Part of a small language model's weights.
Size: 6 heads of 32, MLP 512 tanh GELU, vocabulary 8192, 3.16M parameters.
Architecture: LayerNorm before each block, learned positions, biases, tied embeddings.
Each number is 128 + 24 x the weight over the matrix's rms, rounded and kept within 0 to 255. Layers, rows and columns count from 0. Numbers have three digits each.

# k: layer 4 attention key, 192x128, rms 0.104, rows 100-159, columns 0-63
# q: layer 4 attention query, 192x128, rms 0.105, rows 101-159, columns 0-63
# v: layer 4 attention value, 192x128, rms 0.119, rows 96-136, columns 0-63
# o: layer 4 attention output (transposed), 192x128, rms 0.111, rows 96-135, columns 0-63
k100:158106121141106096117154165133087131121137092156122119122132149089130060119099163091133156200154134123126144144131109135125143152138128094131115120118126102123125136132118114110176086146163120
q101:105119098141143133139161079114134108128135149116115117144108130145115142117123108146099135136093157122124110141121082091134087132155131127126121140152116168119114108122132124102120130138117101
k101:162094073129127093115142107142099125109138084133124108101131144110127100099102129117149130183131154120136140132122096120130124157148152116106123122123142096121111143136135134106191116131148102
q102:123113129119151121153143113148128114148132161117118112134130118138111131121112102139105156119103162152135106121116076099118093163148136130121140137141124153101105116110146132089134130145104104
k102:154094092125126106119151123128116111137119082128102103075128172105134120083112113136141122184110161138139138105106102142138131138147151111125123124133162103134117134147130128108184124117151117
q103:112161137101140114107108157149168125131104113083139136117104148103110128110211146119165090111148108140113167077142186136156128080092127123132113109140160137117121194146084144148125120140138201
k103:119146148125129124149105146132137137120108181145133139173118103154122156178141162130109139028137127109126138150141147116120135121128118125139113136134116154163127125133128105139038132108117145
q104:132094096138128140115116098097116157099133101156108109126147145148168133098115129128117117138087145115110111156123107138108116140132145130121165128112117136158142101140148134136150111130145106
k104:138101127143101090118145103153110135123147075105115104113140137133141085127123074115147113176119145121116121159106104144112141147131133129095158121121125108108140144123108161125172114129108104
q105:152106144120178175091134147130112152102084097139145127108130166132164126083155147120095080136125108100135084119121151107142136124104126134135120129143129121158123136106134133138114120133140115
k105:162122163146124103126089152122143137119113141151105131172135123117152131168119129138124112063126103119142155177119138103112132127126102134112126108138102127162170146111102141118123120121116121
q106:125163131127123114114150101107139135113150118136161139131112127118150139151110142132135158131118075106154130131142138159126110127133112140127099143107129143154124124150123130140128156120143113
k106:108170146126137178135112148126149138117136186153149153156108064154122150160136137141125139078137084126135134142148158132128124134122115128134130127142112160128115117109139112140081146145108136
q107:127110111121136144171122167159112123150111126129080089106148116137093117105139120117119078115151184169086136122102115128102148121136140101130155102147127105106126137112128152104130108134117164
k107:139099083124129089114130113123104129144113060106112112095147214105130097103138116104147120187130155131121115093114090127156147133144158139118112141122155086126129124151125154128190119115151103
q108:107123086156113117115127133120127164133136077124102111092130126126157117083188119137198110112126123133058180092135146144121110107084145112131148088104121096136151157130121155180169129131112177
k108:053118111162115090121144103158144161108123118085103114145130109195126128190168103130118109096139167124100112146151141131117145142096110161106142121118111123097129132140106137132078151112107133
q109:122146137088142135093124192134136139125099109107135144130101147110115128087183139111131102125150108140125175106143170120136144092101118126151113123133143110130137163139096132116120131103140161
k109:110150144122146131145104150127143136131105165154142136184125119151131154158130170130109123041153113121137123154150182120109117129112113155153119127123107148128117123118135125142071150136126133
q110:102148109106158135135151112135146091168139154111150136123104130114093126121192122153143114129123123081130118110151109124155105129111176115101107132135122146139141160142107160073101115086129154
k110:177131062156184144143119124116147101116092094145144141135128149124125101147131176142138130109130135109157106152137140122128120130116122140131103127176118130194138121129166118098102131123127137
q111:116118087133133153147130174168127116140115135128099093120124123140084131096139127121122085127151191134105125131124123106119138118108137105126140097143129110113130150123120138096122117123130157
k111:135096077131120107125125119133119134143105038117119118110151201104126090098128131110136115169143146133127123109126117135136145128135135146113113131119133110146135140147137144127179116111139116
q112:118146151119132112110128099111122141126125149136164161143127134155144131177127150120115146130112078100167112145148137132137144135159103137132115151136132141153109089135125102135118141105156100
k112:126167155108143144141118158128152125133160220156135152145122066108124161144105143152123138081120097113139134151132143124119103135130122116111151116114111155127126137117140100129077143153113131
q113:139102178100134147133129122136116127108130136146148128151126139116124161138050118109063150127114132130166100163094096099118117179176098128145144166164153153109122083135136118084126105145116078
k113:200107149104136117112132141152117123158150148144146115109119151084152138051109129115129136179102114159129141093109108117136118130145160102139105130156138114157113136119138122113190111127137103
q114:145140169134133139096134154147119136134106131129148152107111149109145113124153133111117124112166100109140137116140167103130142124121114120122117129127135089108119135107084126152128129131138145
k114:120141162121126146132113156099143138122125185137134150168135103122126154173143154140114142064129082124127148128144171101119129102105110128143137126113118156153144131118128125147076131141127145
q115:126146152116172131105141130118121114107127155138154151111091149127142140137138138135095127142147087106203104134145126108142111140128118144116112137129137147138109137114096130101115140114149124
k115:159139125138173144148126158099150117119103177158152135160114115120145164162123198143121146076128094110145140150134162108115118141129115111141110126130114158181147118129148103113107118123132135
q116:133105114135132133121097140099124162107100093142134124119158136133178114088166142123152110137130115153093130122137131164120117087102156130136140123095135108135141149136131139136145111123136131
k116:096134138133106096128138122143150145130103125116106120156139147153161115194098089138134101109142128143118112152114116115124135135122110131140153118110136120092133144117095141165122134133112128
q117:125106084144122156106104145139137167107096045113114116087150158103132114020188133120161092105124113121096175106125159132093133104081143114129169095147136075139151170129103151143148086132148173
k117:093133144135110068144123142164145190124110136098092120197128110175131119214155109109123102034160124151100135167131175109125134106090098167139154129109090142133137128130125176162078143107107136
q118:165156150155140137147146153116128119143153145126148140125106129112106141102136144113116119124165116111180153116158131128106120140125106119122108114108140124135104129123090138083138148132140145
k118:153145110120144153152116145115157131137089157141153137139127101142127190146146150129111149081133082145127120129139169124111114121104136135145124126130111164162120107141159132139099132138117125
q119:138094136087096117079099132119086157079085126144121142122127156125145115103183112121110147129132138091128154105126109109112128125129143129128162153121118103100123137125142140119151091134134079
k119:138126156142121078113120161148141153126125132127134123148149167131142113183129172107151125124181142146081110132103136102123122134112130104172157117127157127125158152129116141114141092146138117
q120:124109128127127149157133143166137132144112142115082110139130125126095128102139113120125098124130173156115111124099115095125121135131117105124151101151127129098130127096130138100118123138115148
k120:146085092145142097115130122123094134133131073128130116108136190109124097082126128112145124175119151120129123092128095130130143138157149130118123140125143100122122133139121136110198103118153112
q121:128105139161103108123114130089117113116160135161121128136151129129124118128046119140116172139140143138134101138125102136110110161132159138129131133080095131114140131109154162136138141106136074
k121:133109132149113142113159115123118140136119045098123113103127174119132087098109120133134132212135131145118095098115105135124144136120129104142129122136160120110128118141105126119173101137139127
q122:122148158118148139117131157129152161130121107112125135129130122121149113154120161126152116130150086142141141110144171138129130106120100149130111135127177113144131134138101136189124141125102173
k122:097165173119121168135122135106135134126120194136146147153112075152130151148142115147111144062126093101130154150137148126119126132131112127117134130116096149105121107108124119140078147126115135
q123:118105118106130159146127134164116121149109135139111108142153119153113126098115120129110105130135165158115120143104125110126151145125144121134141112159119117114131125133137121103120095134116107
k123:132094109126127104124125122135098118137124088118104108098137179106125095090121124121121112181120168139125128109112100122128128127141130132126115131114139103130134138133121140113183117118137107
q124:143093092188149163131128126150137125122118110139117117113145152140134115053108126138110118137142152126137114138116125092103124164112147099112148110120091109123149130117116141095126109125123111
k124:143073100153127077138140098146109123116114055110104114136144169117135085111116139124130114169144148140139135139105117107119141135134129138114127129130108109154152132137130159138175107124140106
q125:142096139159129150133130128149127127111132117134124121127146153127133123097091113134093128127112153128126093128081119084129111162135131132127135128130105116102140109089135164123145109166116093
k125:163075127160114096113135111135102135137138076099097108106138163105145094085124112119131129182113159146123130112096101127127137142136141114116106132134134112142153142133091154095176106116139110
q126:093133099115099125131128155153149113144122104110097121096125130104101137097191121126164085117137173138073164111114145134130128098101145110129150081147126121110132172152154141133131118126122180
k126:110123095156137099126120126150113148115100049099116138147140177166134084145160142102129121117148169130110116132140125145127153109107116145157104133164124117141120124143127122132103122120138146
q127:111164119129124108094133100107126132109155121129168161137108123145163136153121143137127159144135076084168113139155137133132123128146118139125116154104129140141127113154125111152117141097154094
k127:125164159131137167147117139111150128120136200140137143166105061137132149158119152140129136085148089099134134159136158128114107145120109117120145119149094159141133138106148106126061131144115140
v96:180139149150099091151161119129111128129121103120097121133105143122103140120116143130114126129186135110138126167134118127109132117088151115102103118143135137143132128127120146129113144169156143
o96:094124106105150148125124124156122120122139121107151140087136109151125094140152110122144130132128128145130139107130168136125114080158114163142144122101123098157118151107127141159128106122119117
v97:127128145136133120176154174118158127096096123107091109128105157119143136129096136127093125130162145140118182144101165113065132115091105104146123093132129148115164109109138170185127148173118169
o97:111150086105135135100157105160128135128134104168123113092100140147090091107131127112169098117114102129121139088135139118141126113134097193124146140119111107129094168089163092142108114096168137
v98:109158109078113149045089107122109130138123125118167170118149137122134114114149127117133160131105116147133131128121087147150146118176144156112115180116103122161167122101130145132116088072117102
o98:127104205159123111151153107103122126115141096153143143146137128119145114137121116128088136129099148089152137121141122138145119142132139087127109118131144157147136075165121145123129136144115114
v99:150134140164160103179150137131121118106162131103119112140104074133126122111098126120110128131128140133131112136101132123118129128151115100143126096129094164121166120089131131142147141184111153
o99:124132120090117132158150167132123132141105156132137110115103135098108121105148136157154084103145118169102157107112132134112127097097118141147145120163128098088075178116144131100120124149128186
v100:157138090110121143102111115137138131133075135135145134099138100119150149129156111143157153127100118111142117120146107145168118140150150126144123164121112088120150152161085089079132146119152085
o100:132092172143089114139092124119127161130162129081112125142150122132141122112091125141089127139146161113137094161145125141151135161137144065110111133126160130131154074147122176112166158142105115
v101:160107124165151076170125135103122122090157115160105100137090124127133122120097130130113094132153141146123119150115152127106114156119144104106128088135131157167096159105157101108135145158088159
o101:089152114076110139126122149150128120149126155080147151095138130115115135116166135146172123122133117134098159110116137107142106065115132149150147136121138120109126175136128126146110131134150159
v102:108126104142137153139134121091098136119148140142131133142123130125127121131102119117144121124082125122128149155107123124119143131176110141143127136111080111123151116121112132120143127110131110
o102:168113122099114097148122131119144128130147129142111122170115124133097119128118133114126137111131146156150126099159122109130112141124137131098118097155144137080115132136113116109133120112140116
v103:089120148104111127132104145088123122125133116131116140138100124136144146131122106152117122133106133155114158132152146134103113131104111143114120120142166134115118111128168129141112166108147157
o103:155133105155155119095148099169138125134141099139127141109114114148108126121129149099147116126107126107106134103122134107134128125135118159110126154105124124169158144151163108145127097098142104
v104:125145151140139105169117192071103143077123105139105106157131166118130086137111161127104146131124137092130176169124106135043144107095091121152148111123202127109159109128108169151109118155144167
o104:170138070131133145111168087144143105128138114145142112093129121157120114130117126108172136123132110161125125092126166135123122123182112203084134106118075131087112169125135091150110115080168093
v105:103102103133168083167121165095107137134107119142112117142117125144152155124117131121123107135116130143110144145110147130125131160134120140121136118148139137142063105144130104141136147128096128
o105:142148118091107135100122128158124126131151175089137132127135121116107155127171135109135106130120107129138126122130102127147104111120125145149145137111147122115149154135155121149109125101167141
v106:117164106100115161106107112109134124096112119153150149114121118105132087108113124141125118131153133167117111150139097130123115139140138156080096155096113124124146159103166138151106122077116134
o106:106118184149141122142134108125120127131144073119150161141131120134124126139151110113113151130098149066125158121120151128164125145105128120142113138125120147176142074141124141112156133143107123
v107:139164139148104130130127113171121125108132143152133133149128103112116062120111120106142148120120130111142135154112112119099136134117094124120145105136102121124185120122128137132127128146163131
o107:192109114139154138159150139116149146119141099146117093127123139128105125133118123128142134119151136146132127106111142132128122134146145128113101099126089158088106136122105135086128118119112092
v108:141139129106130146095091100110125133137106125135133148101141133125114132141152116147126138136107122114144102166133086151148117106140135175092130172127154120162140144150131118098105134082109071
o108:115105163144110119116110115115128116145174100103120135152158108128140117113141117139124150141114147090131118134153127137148143140157161079116142110115125139124173081144105143130171150126112097
v109:174118085142139063116139111093116140145115105158120121117115164125148176096135175130130102126148120133128162124127128146141114132123174136118119124120102119162095162153136106146124130126130124
o109:086144174106100147134101105148090139127142132071159146119161118167152120180118124097099142128116141116161116149148154127156113096122122116156117133092156130173141111122127148162113113126133134
v110:121087145086144142095120104092106128139128131105139147096124120137111164153155090158116129137111124151099099120137124137178113131142155145107121164146155135142088126132145145127115127077088102
o110:063131135136118101110110142144130100152144133118128168135131107113134135103159150133135118131101131094108136130135095121115119105124135104137157147141162114165172109158150128151159135146125143
v111:099138121122124148175140156148155114160123134134130128149121100124138128130094132122116115128149119145102151090130137112137110128114106122161123118124122131106129117136156148176115120157103149
o111:134143106151157153108134111137134123146104113146113102150101145162117136155121129081114109141109098117141152131109126130121150164099127159136111137141133126169135135094141090111117114102161132
v112:129147112152089091096075090114098129085130116189135135125131146131151117112120146143160113127145135133152133127150126143123133124127156125118137115127095110145109143152100091091132101117164157
o112:157127161136121121139135116139113147108136126074116151100150125154170132170090115138106166126127180110141131159153167128142101109153132120103094153097131156156136120177124145126099130132123109
v113:146119106145147162121132112146135142094125144127142131142136113139125085143113109128095147132093122110120086132104130115134116109141096140164126138089125140124199125108157134155141110112091096
o113:120132129106119142133132167088153110178120122159097117167126140098111154090137113142147119100107102149125145118122112132140148157112139126121146104185126129083123135107106097084149138151132166
v114:156110138124091160135162114176117117130093131113129127124128113126111108153110124142124130125124121107138074127137105141105128123134126128165111121144121134098160114125054178073123150195184140
o114:152123095139151112132120143102163146113134131111100102124109128129123098084121127142133107122131118164131148101143136128090141121154121141090129119182136090131100145146152135137152111133140105
v115:158115142165153096160148141122097134122141126130100098145117128138115126132111134106117122128128137097148108147113131133116127137132123107139123101146150138117111119125075111092134145168129138
o115:131142096093116132132119152127132123126139161098132110120120118114129124125150133155165121116162116173114125112130131126109112101146130149131152112131114104082107183136134130135119129123137135
v116:120157099100127149098123169134165127153078134127128154114138089135148162141140115125157134137128115158092129092133127140157142135132145129112136146126147118093116135141127100108106160116124119
o116:119095164166126120115118099144119146137151123113135135144136119117115130107131130115079099156132135090140117165117111143157159186097132112153110153095153121175150083125155169126168140131110145
v117:091101147093139166108144141102130141169115136117136140121139152149125181148158126130120156127049116113119148110111161132116140092140129143154137155118137109109113101136125130148136146096136082
o117:134124107136115098095124099133148118112142142167114137167122132126105126110110136109119125131140122138148090111153083106108133156132101125103146127133163128128143120119133105152128109110131105
v118:127128083134116157108115116111102133128126136153155143133143109141141134120129118131155141124087112141115147095130114134142137131142144123155135138118074098104134121128105121129150113101160125
o118:172109174148118100150132124125137151120109133127114137150125129128129138143094133108060124115127157152166113160140134128119121153112118113109084148134173146162128100153142142111125103145132125
v119:142147118104081149094144110160126124139089136135155152105154123119106111138124142126135160120140117121158108126147107156162136113139142145100092152114101114126155132140112129112130090106160084
o119:129098154154143130132119118101135139114159104122120127153139134143145127131118104117099147148114148106154121141141132129116135165146139101127108121134137146154142075143107145114150136132108093
v120:158127169129133084158134151143146136133147114122101099121110182138106136130136125120104104130163138122142116154103148121095110109083121111129139091143202155144098141125111120122124151161101134
o120:081157085104121157099128129129121102125136137113136123100135124135142119134146132152186137129130101131096134112133132125130123100161134157127167113100083116095115181116126108160092142117136129
v121:166138140169102123155148101161125116122130137113125123128101133133106120125081104132092112131160141125145112162125137116126110120113130134131110108119111140105159137119126140138114153166135116
o121:085144117082158140152127154113124125135132122121106115124116121138116116134175123133161122100139127126111144091127153143118124102123126141129154116140103112126099154103121128112130115134120147
v122:195097098160153107164139107133137128112151136137114094117095111126128133121112111133106118129129133128126090148118117142154088181131146097127131103167131155147137160102139080083138161150091125
o122:073142136068102142124097181133138123170118152074137139112138116101109140091170135158165107104132117144094149130122120122152125089103142107154155131137160102091136167133127139126136148154133154
v123:153134146130099104130149153151120111120085143099120118125146089121111109138127122123142156121103128107139113132120124134133136169157128117161130128163116122138139114129085143114134150178161124
o123:159116115127130119142130129143146152088176146110127101114125137104115116108119149155145101132155124158125113142131115132112110110137121115102124106140130130082104136147142158112156130112118113
v124:141118114146136186110088140106115149126138138172133139134144090136143129161117101143102145130111117119129111106134148131147131113129125147157128160109156106090140147139083146150122140112126108
o124:144113129140118123136136112113163103175111111125078121165120110159139112115124121107105135137105127151159118134141146116098143152121157130082127139123141102161157108134139102116156109118144138
v125:086116102064147179086116153122137140176100121098138164110154165140166158118167145123146157129093115127124163086131128128159154110136134123128144160140144102105118097149101151149123128088159092
o125:159102153170104112114138091129132144114112111169121112137122124134148110138071119115091132150115126118168090139141111146130144187150116128114115142109156126171147095110149128136133132118122101
v126:116106131140156109154150115134135124134157132102110121148106101129121143139098109124106111132152130151108122138124137117145118150120136115121127127146132159135106126101173123170131145132107139
o126:085154118087142136132120164144124117153121153134133143115115120104101142118182135132151112121116110119102141116093112120144121088092122133163147129129137111125134156111139124119133122139120161
v127:146145104161130116123126107137113132086141136135147123142144076125101067141121127125147122128141123131122065119134068133134144153161124129122124121113122141124141130111124154083138098153118154
o127:154119145136144129156138158093121129154120140110136142148134126098135164130133114138107137126127131152138158165102134155111134124097137103144121111165116134112103106146096160099145120158106155
q128:129136130104143115104140139126113109110142150107154164140084127119156146158145135158143149131117084099166109111167172146125095134139118157104111126093125149146086142141124117172122155119145122
k128:154124143117101094099110149128163126151091125125163132134160106127112156070139131115139107126106107131099133142142150154132124074146125108139166132132132118134096096166155144153161117127128114
q129:129101110160141126081096123158133121156122051186052068137178149152149116046096115087127074132174151156113142157102065105123151180143143108112211107145108153133201101104166149121137141107130118
k129:080140088169179116161184126117094141074186123180118123125093141137193096185094098169100188145124129102161110149118108096148124175144090150131153113089067128108154115114139028137096140150148165
q130:136136130144119136165124123140148155161113138141097095134144130142080094141119136084109116110147192143100146141114138112113166107125123104135100114176139093085144151097118133114121108134092154
k130:114123122141176164167162100121116150112162109116075129118106163120133086169118116135123141145147178110144127092101095096123130187102127120108100102151137145121142171062083123113079144127098139
q131:147100099149095122107143122135129175106096065169090096117161138156155119085115091078063112126144145156110106180134125129102152180156151076117181123141089139120193099069117136127153137146112116
k131:155125063147151116168149104134075104076128132163109115118084118129160091139123101161106190144142117094197108145121129108136123164180110138087124098100079179117160134088107083113106167176143189
q132:148151125161130119182109113118159160157102145144118079147130131110100131158105142073119117121149167144112147138099134109105167130120125096146089132150145101101113130108119147102142098151075185
k132:117119139152185183154146117145122136115142109111107121123112163153114102196113118128085120139154149126150103097108138109115132177090127136127083113145138165110153178091094120086082128118098141
q133:131122158154136099154109143099142150112151085141097103151157124131192133077129138102148140133140082126134119132135118137139121127110131108142165101082089165146140157142113103147149164158160098
k133:129151109149110100118130144101135124115103151150133116126149084156126142092141106152146131116097114124102121175167132139133122118142127138128183116116137122126096083154152121165132154147139151
q134:157106086118140121084130134170096102124110159090146166100100114134156148119163100182155123128088105110142124114131160139109083149109125166109125122101130145123085095129146140142113168101169094
k134:146147115163093092100133152115147133142094107125138130148152110115105163098133118108135109125094098138103148169130140139122140111140132076143166151116122086136105099172179157146163110106137093
q135:119150148171147162180125162094160107073163074125120135131121108133140125133111134165121166136144111173083100140140160183147150092101134147134109147140074151164078141154117079127099152141129160
k135:137124181118130135144087138124139123154117116158124123146116107133155112076142140136139134099162140129061167169165166144134129110136134131089136130140148131126087129137121135158080128155114193
q136:172126070159110117151086110170137116165120138139174135099141117134142178095124111144168101142120112131096137159114090099109132130137114151131135154134173111168097094136126146107121086127122165
k136:109151109193125157125108146153169111137145122134159145129127123137095125144103133129099149107124114181134094142146128138127122122082120095152116154136096125130173107160143123117115093076145104
q137:125108151174126146151114142115152151141120086141087069122170114139105105107101129095120087124159160152100107149095087130147143134112135088147154107162130117148165126130119125093161123152109135
k137:097115120136158130156137091125089127096187141160094139125094154135160104197115127150109151140148151114149115106116116095127127187113130160098093111141124140107151167091095105121079139155129156
q138:129137179130099116128102123098135107134143145127148148152089119112164114121132128128154121120116087128168159126138151130142101128098136121128130088122132121137094124150106127124139152155181105
k138:152138125142085121098119159126158132150118128122131123141170101128090149059144125116152105112126124109083111137136134142146131118126129121145196115131135097141112083179169134147164132129120090
q139:119107147124123148151113124147123154166126125123084083108173115132079098136123119087098103128139197165077122112079072126130164114136150119154159132159137114118157113121140141088162104118096116
k139:083127134127156143159150101119086118122172139135095150117107178133136104187111105135121149136133141118156140104125112092151136160109137158101074126124124112098151169071075120111088123134141134
q140:143161071140141135115134161150148115166140206129154160115083128136073157176106134155149148124113140106145141153161178146094137122139123144110081138131139066096082141120131119139088115072107175
k140:134109154134143165123120114164146122148169089114103103154110153102116151169073126117104100131160149127147122092118109151083111115109136133148093148180126118137152156095118147094129119100100089
q141:169159130135141107168131124103153124112135170099187135142106106093142131155135135168149131136089095106143146116137145142121109098125125144138068128098169102158057121157108132127122118155137146
k141:158150154138104133089094148139186133159099128120161128149165096139099148094130132131130099105127108126118109138150154162137151083112137121140158140149131111133137127179152167111156125103144107
q142:143143097180126145204141130084162153126114141151159119131114136118090123182107140101076139119118153138092122156117154121125150119133124102151066154150149077125102124113106131108118081177083198
k142:141106136134161174172122094163125132141106097112130132126107153133131077147131128130095117123173157138171107091102126141117120147118139127114073126147160179133173181086106146044070122127101159
q143:146127104172133141148108142119152144144122093167097085103176131127094130103098141084119118135151160131094118173104082121109159160152130090144167133148121105141147123131135121094133094109109158
k143:102121117136152141153152101144087109107169139159112132122099147145167103207100116144078165140164133123177122107132123110132126175111141158120089124136123141114159165096087105103103137149137161
q144:135128081118121167082127121155116096154125168122168154109090126106063125171145141155136125125111157106129154117114113104103126122161124136103110151171194079141114089128141156099091077120136160
k144:117137130120147170126124137166141142154143101097137131132130160100124112137118145092128102122160134133154138087099095123126145120105134095141093144136128118155160151121123135089126105063115084
q145:162104057101149099091116139189107148150085189118141136116138132133143191129142123125156102129133146090145110125124137118085106177128100142116125135116136138092119138124158111149126155110102133
k145:137108100126132079143148142096107114083140139114130130153089130111116163222088107155072159157104085141150112137118152089096119179105112114165082142138110111119117138109150134129154134143139094
q146:135135154060147144130110123150082136093110147064134179133135120134145143174156131176178147140115121123148081061150154153149112098105119214132092127081129163083109160148125090136132170083129091
k146:140101166087092080086112142109147135139092162102141146142123118108110193144135134113154129125109104089074169125148169133107123099130140169118111135135154092113080158142133161163188124131175106
q147:133111116149144132159105140132130133157112106162083068137192127124099123123101141085109102133173190160093120123091069120117179138134130107167143127160135118129161107130131136105142094115102144
k147:086127129126180144155154098118100125107174135136112136132108165143148105208107109145093150145138141139167109096116114112146129162101130135115065111127134125100151178086086101095074134152132143
q148:078102161075084104090158082166110112141103164069175165089068109120124087141167103142128113121115115097144115091128140132163041123133122142125133114153140169078161142119140176109158166143128070
k148:127106107111058098086058123121140095143122136094117150104140135110114169111174139115175086141106089166117131106121130111095127103145125146119149145123114130141156143146143175177214107090114085
q149:112108179080138117099123124133097099118147110119122140122148121130147139106140125159156126148155098108162112114148095150154105129134131153113188107091112166157131112166135135145110156093155091
k149:116124128115078074102115153111131114133127159148165133133173103135130172121136138125157123126100095135100129146161135128160125056151126148136167148109119094133103092180139115181159108130169103
q150:121121097084100103098103129164116122192123214112140168116093141122138149131163120139190109112101131106174161107142165082068106126119106142103122101113152113058109152122145162153142138100138133
k150:150130118133125099081148147092174149119170125079104104138140122102054164111129121117127124146103129103085108123107099104111130161093126078159170110124140106154138116123177159147200135097091043
q151:066119158118095127129138085128126127175146111126134121111137131121113083098111100101073107123132136155101152125069058093118158135137132106155173160156160170106183094112175201098166102124110095
k151:076119094138149169143143132143107134150149140096140145073146146129115068109135105109157145129139137175156101073090077114177144134110106117147131128082076190134163109105122118126117133102083101
q152:128126058154148142158120133171123151147113088138109111120167146146121139086143106105096146119124162167076116130096106106082185122125140118129140147161106133115146131105130113128143120118090132
k152:131121109147189146170165115106092147119138121143105121115072144107107077150118109144090188123137154134154150143095112121113118189110114092105085116121121170108123136062085128105083149141122157
q153:142128099170138155142116150118137143167121135160080096107158116148070121142097111107100127129162190156079122156112103118098191134122136107130117138145136100107135125095145145110119093093090157
k153:078119107128178160153161098136103126125180128136084124127091158112146096198100121137097137134154154115164133095122107109120133177099137132092085126140109141125145176087095128103091141127115154
q154:121131193167092114132133118063166117126139127110186104125101108101111084134122114112103112116082101123145145173135129177162105125126153063148100116147131088196110097178090163099162098170120119
k154:148137148156062137103047071182153120161152099152163140137172114151137102105154133082137065115145145137151100108108127157120154118158148123122164108180107091143164118160124163107150101133117093
q155:173148025158155147115166133140119153111109120149108139127149159134109159155095128137065129150160137110093102151146128115102186178145120130108090166105165107140138092114161139133088104082122186
k155:132108120126180153168157119173104108137094111120163135135110135110160139181093123138068140136122117119215130117129147139120120092141124164118036156133094173125181166112106105058079108110175135
q156:128121148161127142179110135122141158145106102134091064106162108128074093135102111066100098131155183159073128140083082135138176113123132098169141126167126100122147127117123127099154106154102149
k156:094126123149162158157145099112092133119179133132091140124098174140158101192112110155118145135159153125149134099126110093137132189107135158091087118131129123094155189088076118099068141132133148
q157:114135128176134148174123146110140148123130051152098087121198116143121116088106120093072122125139143180067111165110079140130172115112140099181168169148109155157167104141148140107150118130105126
k157:091125126149182131174150099129087134125137125162115146119080153150180068170119104159082171123165148143154125132110104141132139145147143134118095126122101173119142148075085105105049154142107186
q158:111111078108147144076151169162076122159128178094135172105110146140099135156141124183178167121129144111128120112144153127091142103105122163107088136112124099061125137113153141134094138042163122
k158:135111094110157127137145165130139156151151137091091101128133134068107193144118146095144128141093115110133159135096096134086115125121140088134128153136166074147091126104129174141163110079089061
q159:114114145102104146063124096168111114158115136130125123121117150126082106128115144113150092124131149141133158101113097099129122143136119138128148105154170112098170116123161144088132084093148113
k159:115113120101125153130137130149101131124160136113114136127132152114143158205123119124146142146116143128160116109109137113138132127113116153131104135113115112111162139100134112111150116115134079
v128:098119149139127139116124134094124140112125130127117138119148118112148140146109110127150124124142121153115151126141127116187119110136147142135146114156126108122100140126113094150115109106105114
o128:114129129119115130136129113128112127151155141165110136133108129145141130158138166120107121139115131121142102131127134133112108147120116130144077129108115148145128103101140148127091135133148122
v129:134147137132103138116117137153112123141119124102137135147139121130097123119133137101139131129118141126143124100108102131111147127135116117136118141112116149145141113136130130141137131115142123
o129:136113134156129110146119139112165134114108106129123134135140117126128146092132098132135119126151142144134118153157139153129153096123142106129150108114139110141125129113123132123170127123095105
v130:135130103144149121115098129091127120125170123156118153129115130157105115146137128138119110137119125140136100139168149111107130149118107129165160076134164115118109116125117135124117120125118131
o130:095148143127099161125158094110151171147114107114162150141139155106137132136106133109121135126124114138116164131099121125125100142140127152106104124120130157112148138131117094155130149137124095
v131:122109127130139130172140078103164126099152131132137124122093105136171133143124105161102097132129122126134133170132155124149114114115114178142140120147122120127149137138139095099113125173113128
o131:133142131152115135096133129137111117138143159155143120089138160117129133148095166135089134116135131150116123103123126116135124127123132119139099143107112133117104120120118126141101108129152131
v132:124122130125142146117131132125139129166115135087124134137148121144143094110146127113123112126134120157128113106116115124177148141117137130096135113097139132126137132133106142106135142151100114
o132:110159125131106128144144122131175139080117125143117118109109123089130125101148125109122120134114123152150151161155128121141149120151146116151125148119148131121111153139125103146155130131136134
v133:174149100159138114128135135072138124159146122150117138141131132132138144125117133134093111135118128116158095134146135115127151163136141143125111128115124118138126141141122149104105156127132114
o133:094159165111111148125139120161152155118101169075127142128130159095119102133160137104165113129122097114145162134106109104153120129114116135119124120145158162086143172129127097145166125131111130
v134:094131137123088153120105146122144122077118121114126107089156140124105144129132151128167089125110142110150114131126141136128128122145117143150143094119150119135109132154101108100148073112140138
o134:122135108149105135135124131096161154135120102136146132122129120113142151112099133088132126140148132163110127183179101171082110121104146121129100116099104132136089114108160124141118141158109134
v135:084096136111132119164129099138142131102135125166132104106133126129158122105160138150143112125114126148114125140128102133169094126126142180168152100116134107129132146149136169084135099171178124
o135:161149066139139161122095139112128141108124139137137120111128142112139154179065143126106151140107128141105118150113144100101104168129119108104091158148128122133083125132135082111081126139140160
v136:099141137141145120132116136118148118100151129167131141113113135133106152154128135125119138131141137141113092133146135122110117124100106122175149058118129141136108104133154160145125116107146142